{
  "d_model": 640,
  "head_dim": 64,
  "d_mlp": 2560,
  "vocab_size": 8192,
  "activation": "squared_relu",
  "norm_eps": 1e-06,
  "bias": "none",
  "parallel_block": false,
  "lr_head": 0.007,
  "decay_fraction": 0.604,
  "decay_shape": "sqrt",
  "final_lr_fraction": 0.02
}
Each number is 128 + 24 x the weight over its row's rms, rounded and kept within 0 to 255. Layers, rows and columns count from 0. Numbers have three digits each. The size before them is the row's rms in percent of the matrix's.

# layer 5 MLP up, 2560x640, rms 0.0684, rows 226-266, columns 480-559
102:122137123112135125112122120143141110101122115099080113159082149166140142096114115149139130130095097137099115134148130172096140123099137136106129137106113140095131112121143114147112118144182119117127115137098121156132146142083108122084074119
097:120094123144174133103111150141135128112160101116086179127165114115109128113112095155161080164169140134139099126105135167111104169106112108092104179123110151138143130162142165143124096143125197119148171157127166154116088164126092138135138138
095:103059159129101189095186100133087119139168124107155111155157112113113095129159135099145127097105159125113152115103126127119109135116119123127133107130145171099151124083128109122101116112127138117137116131152120113167125115132140118143148159
105:115154113156103136147113154129137160141086140114110124143088111124165127099113112129126111101082146120111090099146160139171123152142173139129144116123112162095125087123123114108139151146148132164096113129128086113108130138099146166141162171
099:119131117109139111116156132095094160137171069118128131143153141095111187115105123132128124114090059093147117133110121105108124096097135121114127147135112112100149155119126135102120157149135130092108100135088146115187138107133118123132149137
101:154141094127106123104126085136127099133125092129175115097121092162116093123131175115169133121140146130089101114117129122130114157104180152134089110164060148107122140119137149142150131118107092130136094126172125150152124118116153174094101150
089:137109130163126131129127096128136146151116140129144067113140112144073130132153097086083116105172112147138133151087143103121135116115155149131079144075164098102164159124115148101153108155136123138119125125077153149131144163107107132133136138
101:069099143105138145095140128120109146113116142113104164158123158094151151135106165157125113120133150115099126144135124124127102137112153087109173124141126141105135152142185138139147153119148079065125116134142109142165046119122077129115117138
093:120152143129125167121123126134166124187148152125149150122182108154141100093129088164119103125140144145162173101091134129146139159157140141124138147116146093147090155093125100151135136205142156153127129128098158093092157129110110146141148124
100:120135146116153143122146141096129062090156163131119144089154099066085117174104090153143104157138142095099152102123112127171146094166135109141062129136169164142127115122101131107149130152117133113125132152119157120159123112112098116122122143
098:157117155131163130126103108086110133124147120131107111123103111114174171089120114128123136134090128121141115125150150122138122169122153072141137154148160103127123117083130106164133187087152140137131148127138115122115136109096137162112106141
101:156161116099116129074104137144106098174165131110120124182155107062135128096127115134131095142140143122103132111145083111124110133176107129141138114115146068154109092150154121136142087136151144089143116107096146138119168123159080114107131076
099:133117141143181156079143128108112124133159131119103148112152117170159151109109174165160178146104120143170129116140124117124166105137127124156084150085108145105129113169131114120146148131086117136153113139116100143125143105154115153085151124
094:118119186150134108148086128097112133126134137126140177152132074107112102117125120159115138093136142155139148108128137112146131125113116103146149141118136077133132130117133136126159114136097156166108104125144135131159145124110090090139112128
096:125157122154121084137096134097159149140160118077106143101078137119156108174131113124129122149155132170122144155133103128144169116183101123135131131121147118145114140106127179150124105144162143158145121137143130128152116156103097140121148128
092:106146170105126107107156108057108106132120084127120114094112079164106081103158123151105140125140102130087173164165105121112115134099116096164179147128135135126108124124088119207169153168127134070142122108117118152120147160150174114152125156
108:113109104116103155107138073129088135118140156101106155116143139120157134115124086123126135119105134109119121115102105165141119162160124124189108115128143132153118164130117141102109126111105085164127121132160118086132151155133121117162138133
106:146137142139107106146108170117128159162147085148106119152129149133144130115092149164127097108099123090113145110133104132166149121120142124131118143162140115116136103140096096113110147126096163065153113084159100152101146144102135102107088107
099:107172090123143123127139143128131108107146077115140138114119138127137120117112137123105111109168140123155113077158156134108159152096132155117122122114120102157116104138200125135107138132115137143167119127106117147090126159129113096136118137
097:120118105131138115121096148088089141118120152104128141154115164079125162093122108131133063150123148093145105162149120137145087130127128146128123092143101104119108170106127135157131136134115122156104113144126106125111116121111052099142078142
091:081145161168104141152159117105159154178136127135149124162149140117123163108119131174143105103098167147129114161106091132125136118129097135133131166130124148119164125120138189139123163157105112191143111125133145155154142126128113113124109113
109:116132130108131111149126155164130127124127160132131119131106129151114096117137116156057139112162088094152113067084159092132086088171134164107115177108150127176146111178153117095110109158146149122097121164117114107108097097137153103098144104
099:158114146106102131109177142072096111142112122121147111120156121158122117108135147132115121151117139121105121147152101145113151099096083125116123136148098112142150171113116166110102150108125155097121078103151108112145168138095097183167125149
103:173121114120115099148139148137115153159171137126134082125143150091126105089129121108151099148143125115121138097104171155121113139137112140111116144135074170143126120096095171095117198098164099131092110126131142201139114119091158155141136143
101:108112170168130136106139137116109164183100127142128115111126097156112154114126101151130113173127125107163135169122147104144137117139125093130109115131137112145173179092104140155097080115106120128116137122128120142105165098111043106131097115
101:128134140160145117114136103135170120110156104110085124127135098165110139124102114160135175134160105131123146137116133138111141104121174114147163134112118129081100159137114135128139131135126134085111097161134116078112101147133113108139121120
095:130135141142118160105130147134086088112118152135135136130094152142115091109111116144113121097066095114125153161133114118114132081125109122120169136133100098121145166140125094092136121145104110138098154186111082161116110160113120175117116099
108:140110136108154121083088119127147172147147141113108099157127149136123124087128144149159092130134122063100094129127181131160082133121129120123130149142075141154114122132129138150132119118124133123122177109126116108131129181128168078120107129
101:140112086143125126148122086116180134122147097106100145107124137138115124140095123112116114124102169073082126145120118112148091082115102116117128114156116173128135153169097092149161148152130156101136183092154087099157122123134105136138102153
108:141136092160141083121126105145128143128122124128147122125103125108097133101137116103129161125159095114139125122142087097126064094146142159151119114139178120160083153141104127110140158101136174123107114141081141147163116124106131111154139068
102:118131102092137163133115149086111136115140154129103097112126140120154104113109139154118131103108128167088103130122091119133140096160134125155187100099125133139147148126126099136079158165091066112154132155141103133127145149132138167116170140
094:151099076109141114092127118094124111144140137129126106129150165186156097120145133097122136059114114121102138078114141128132152138128133133128073085133141115064122125129144108103143090151149136099135061144151101151067142093140155101117145136
105:106137108151162071111155134134139167156185134133132119142127118147123149147137076094101148094142110099116136112105107098143103157146151119167157145127118141167155100108142104148110148095074149164089179107119138133129116138153165087109168135
099:145137109153144133104124170155101118146095097121114178120139126145106150119133132088114127116179181152124153146134122122120134125118116124092119140129143112193138150159100127154163122124112148096133102123095117125131118126150141124129147126
094:097158123109123128151084140110126113096106137089152110128090122090139121190151094113112114163080117121137101093185049096100086142145142110114163129128163108164149124127120133101169114122103135146144105153125139155132154122107121115131115123
100:139171136136109125157143136159126100144174160089146125148110134099166117180141110138129142183162161193085121106130163131128092122154129133159189093140106115132138122172118165094154159154133133140099118109148121136135134163093165132110154114
092:071167135069158089111127138143167116110114156090130124110130141158163122086119122161119126087138094155116094144179105143106136145130204096168116164115110133162093137139179131162108112124112148147122189112156124160108134132160107125128137147
109:145124134108114134139145150097105156115155129154138161158083113136119109104153077094118111110119116120111138140152149106148116124118085130130124114115123114153135156125069143109117163144174120111151080097119136145129128111153126132163094159
104:100118159128157131098126163136121135132096096149148117132133104181130133135111113143112107148126151133120128135116139161150164136135130096153124155100101097165095139172102114136086104139128145076114115172115129126083120121144094123111135131
109:110143066107150125132125137085102062102148126137140130121139145091117119103132122146155170123164138110113091096150128130116101111127084117144154140107160146153145144086140138111101136160116139101156126097112137110130144122095105130153133130
110:125148111099169115117101130121127125173141111136107137124191141093147108108116165144101101119119147131081175149127125127077108135176147146141094109119133154146139099116130109122155141131131105131137170122099147094148092110133090171102123138
# layer 5 MLP down (transposed), 2560x640, rms 0.0338, rows 226-265, columns 480-559
103:088114139168119166118141136119109101130130126112163117150148145106096119114137127128131121106136128077140073123127161140140119118101088145124092126134107129152174110164154123091136134119156112142101164117177123152167116149139106123103156085
094:134131070156147130124133121122106116122122122128142154114136119163138098114129112135152094135107128149148103136102109191115093130136158119109122155146146113133121143128117154152162099135157182176115140134178148133093107146146103140121128135
104:120133114131158130141126128118130126130143139093106108099132151113102110119127168113138153152172116141163128114152152092126137100100087151125161167121105138164154125122126164139114159127119155108119078132135142142145114146136122126117162133
103:162063128142126113164130145115135123159146128114095124142099145099138159101122137102109119153131128139105114141156170143103140115123120105145137100147160143140087095143188095071147138162112150155146128081144109128118120135135132129127123119
095:104116149139146128112153086107117143134129096171164089096123137115137099111142148149143103120145081126096108116134091134163124121122135125106127124088109111122127143134117057120114152136167118138128090159133118125131155138112080093133098136
099:129142128135137110140139103087137099105180102147109122145116115150142134141140130135104143152140148114107167116118171101125085152084126142139108124134120147132122130154098119120141135115179119178109131147137169113098114138094117118134150135
086:127122166128131117134129110126103174118125170130123106120137140141099132126112128154149112117108130122073118146118122143132150151137113138119176135085109133127151111095149130109093109136171116158146149147145149106090136128118092130133132116
092:109143062115165172056137107096136123167170126128095129107130110169119145121104139101159182132082130113127157099138168141138090143109101121128106112177120152123173127124099169125140179117113117136091158146129109156089107143154105094116127162
101:102153123117144129128104106149137152119165135143114125136133150149114131104146110125143116148152144113120130144130165157157175121143099123137140129166108168168189193097112126123123129120142128101122111127155110140131131138139155097097139112
101:184098124130130136131096158074138123110158114144108162139128139165123139143150083149157117153127176156104136123168150137130124129126131156187109093094138143105135133112155162142095134141121109106116144134110135130192133118103133112094109169
099:100092106076123111156137147120105180156101104144149124123170136147141127072117120138122163129147131151150111117123109096117132135091163153172144154090160133077186133124113123111123113189102112160056133109125140100091141160138143102152123133
102:103081109134084156128126106160165150089118111098138143128105122116138101112107101145119096125103156124134163168127139130126179122153104130134086133167137092116140102131115160147156103124140168148132108138090127113132106145152149165141122105
100:126126145131094132099137122160114096137128099161157111163094118135162116167125149123150103086175098138076107118114158113133148141140106156171163105134199130100099089073108154123124083122102117127099122155133108173081111119158105123161127097
097:130201166109099170154069114128152133111161133102134103096136124127143091134129132138083109120088096155141129153126106112114145173146131125135130146134146152150115103101173110147109164108111120154118084144104069142159127121153159077128136129
097:108134136121164129112124124113136108113122136165109139154120104160126122130111160140115094146165126141152118098148147061142151136132139133141101175162125147071119141125115070095131132118116110133129113119109174153168126130159128068146136180
095:173136165111158150141129107146101106087161125123138140106088113111107111109151118137152192140140093129135137108132120178104162148119096132158080160140148129139129139167132160111121127124127129099125189138154113144158166131077114125098128129
110:118089107122148149160107150102134063128124109172078117095085118143125123090114110096091132159127130126124208175127126113146128149136096111140135141175100126080126110182127082159166118130120085147068118120104094126111110166161109146135094141
102:116180143151121142109133143141104107121088150107128127143168081128119124169108145164156132145104131148123154137111145083166126113126122110164160162137130119136045126143095098172135174129180122117173105101153107110099092181111116097147118119
099:108130112104126187128118168117139098126152134154142094138145149144112132134141139095158135133137129134103089116159124149107080120102127106127147128118111095104131169180116112161138154137111136111141142114109089119110158099141102162100083140
104:135108111153158093065083122114145168125077129094157114078145126102101157145117161097108105060129102094158151127124154155136167120118134148120148107087112117138173118104166134112127122122143128129089145115136116133064121157123153123113155093
096:161129111125155133147140126126103143148136140131137139136166114143096069141113123159151136137130129122126130119172119125151132123154153120141131164133154089113157119131136098092148090130160134157129140120143104148157153121091141130078091169
108:100149132122133166152135098132149115132153159111139149117134118165127133148133170134106127093139166113094104115130154108119138176160163212091111119098127125159091105143149120123134119133126101144114134161132119113150112111155156137128111137
098:129186097105090143123112115116133143067111162136091126096151133126082110141139177087143122115103143115133142161143139126145124139134118158108113130135116138137156118148136124161105171113115079124133115147102054126144152112126110143115178119
103:130133120115139088096120156132132082086117154080117126110137162150110167139147119190120106115135118129130124157112113120114155138135141068116185144095130131103143107171181147128106104125135109103131088138105196163141146170150113143097122102
100:103117102122137150135125153133149139107124139157089152160154154110136126155083110126131121150147144126086135097124144135127176138132158186176112115152117109160098126100108136129111117134096125114168124120115126144088116097097080146136121133
100:109125087082140104123178097168141132105162181183131176105156166148080083191111159120144109159138138148152130089149132113100130156105129140112145123165184145100137162065137129146159177083111094106119086138121123119148099173132082129123127137
099:119145109143101090138094144174139137123143116167123133175078115149140128156140137111135084122117176091115098157162145171102155114121105142151128129167101091174120153123150101123171138131067157124118154140132083152132132138133108139154161136
104:145124092152094158123114144123137149159128175170140154122100160110151177134101129120138107116150143111093102138125124129151145125155155146057085125122101141137102150104112111121085124125150106157160145122134124123127139137145140185151098129
101:147087108127077122148140087162144113094104149118115125101139123138107127099115102137141098115076128100115117147153125141122100120102123144152104135115121131112111127151084127165149123115144170120140071162129118095168104099144113102112120139
104:117115089095167127129138132142108162120122111181080144119129189097120117126137085121090110139113148155075145125105133151121045171113138138135127120134147136128143094125132116148149100147117102152136079128138104120114143121148132113178120151
101:122144151121168127137196135122122157174143139146126182136134112125139118135138125113113122133130151148087134101088107117119153088085147121105117103166107088150124092087123149129111120067142078113114176097085117115112158151053128147129167141
094:120109097155181163109129110126134157122087141141082151134101141145172087098115116124141103078112138125142144086145154126122125123098141099115128137127182132096141092171156110157143093143128151130106137113106142152110147159164095149097172179
106:097190135168139157146114160126137109124118167090146156110152196088142146132101141101125141127141135135136109135118144169158102137115137146102130124156112129098098110097150112101163158147132093145130096111133145129168143099126155114110175132
101:120139121136165089076164091141156065121132133135154133097111105107152143185141137122160137154130131130175110139141131145109138113086112143130102127148109131123129135126116073091145149126104131119149089111145071128181112117152193069127098156
093:132106142103135128150124111098137123142108174119116126137123069114142138099127144131142089096137114095141135103143128129125159130151155140115123150145099142124131114131164158149120134133130162130131131105098142144159140146097101171147116100
096:113145139109099160132129176126122139126163198124124111166120092149151078132121101123096121150149145090117112136160125129120105110171101072130168084112128142089112139117155127142166095100086101143106111141101152098137123159112149094142096148
097:152130166147106100129111125125130153136114129156137145115133144126095117164149141143146136164150128107132151148098111141125137120159083097127125142169120150089186175093163118094166121141085159165161116137132126121130114134153154152133105137
099:110179136141150148113141127123149175117132128165143143132123127124136130133105158172122139107111138143139076108177116098138165147117122165124138131117141125111125096189095112154140160161129136124127135140153134120139176132144132133113079139
105:142084105118098117097144096164176125126097135154151121128092165139159126132118153091094117145104127146130116126098108102145161157120185143120109145132093133148144135153142168138141116088134128127111122128082110137107143079150118147112098099
109:149099094134108101117118111141152123124144130089126149104141127108145133157112157081117132145136147153159116130086118113141135093133127139126122148073090140097103084109138099123151166134180094124159150153129168142090126126138096128145077116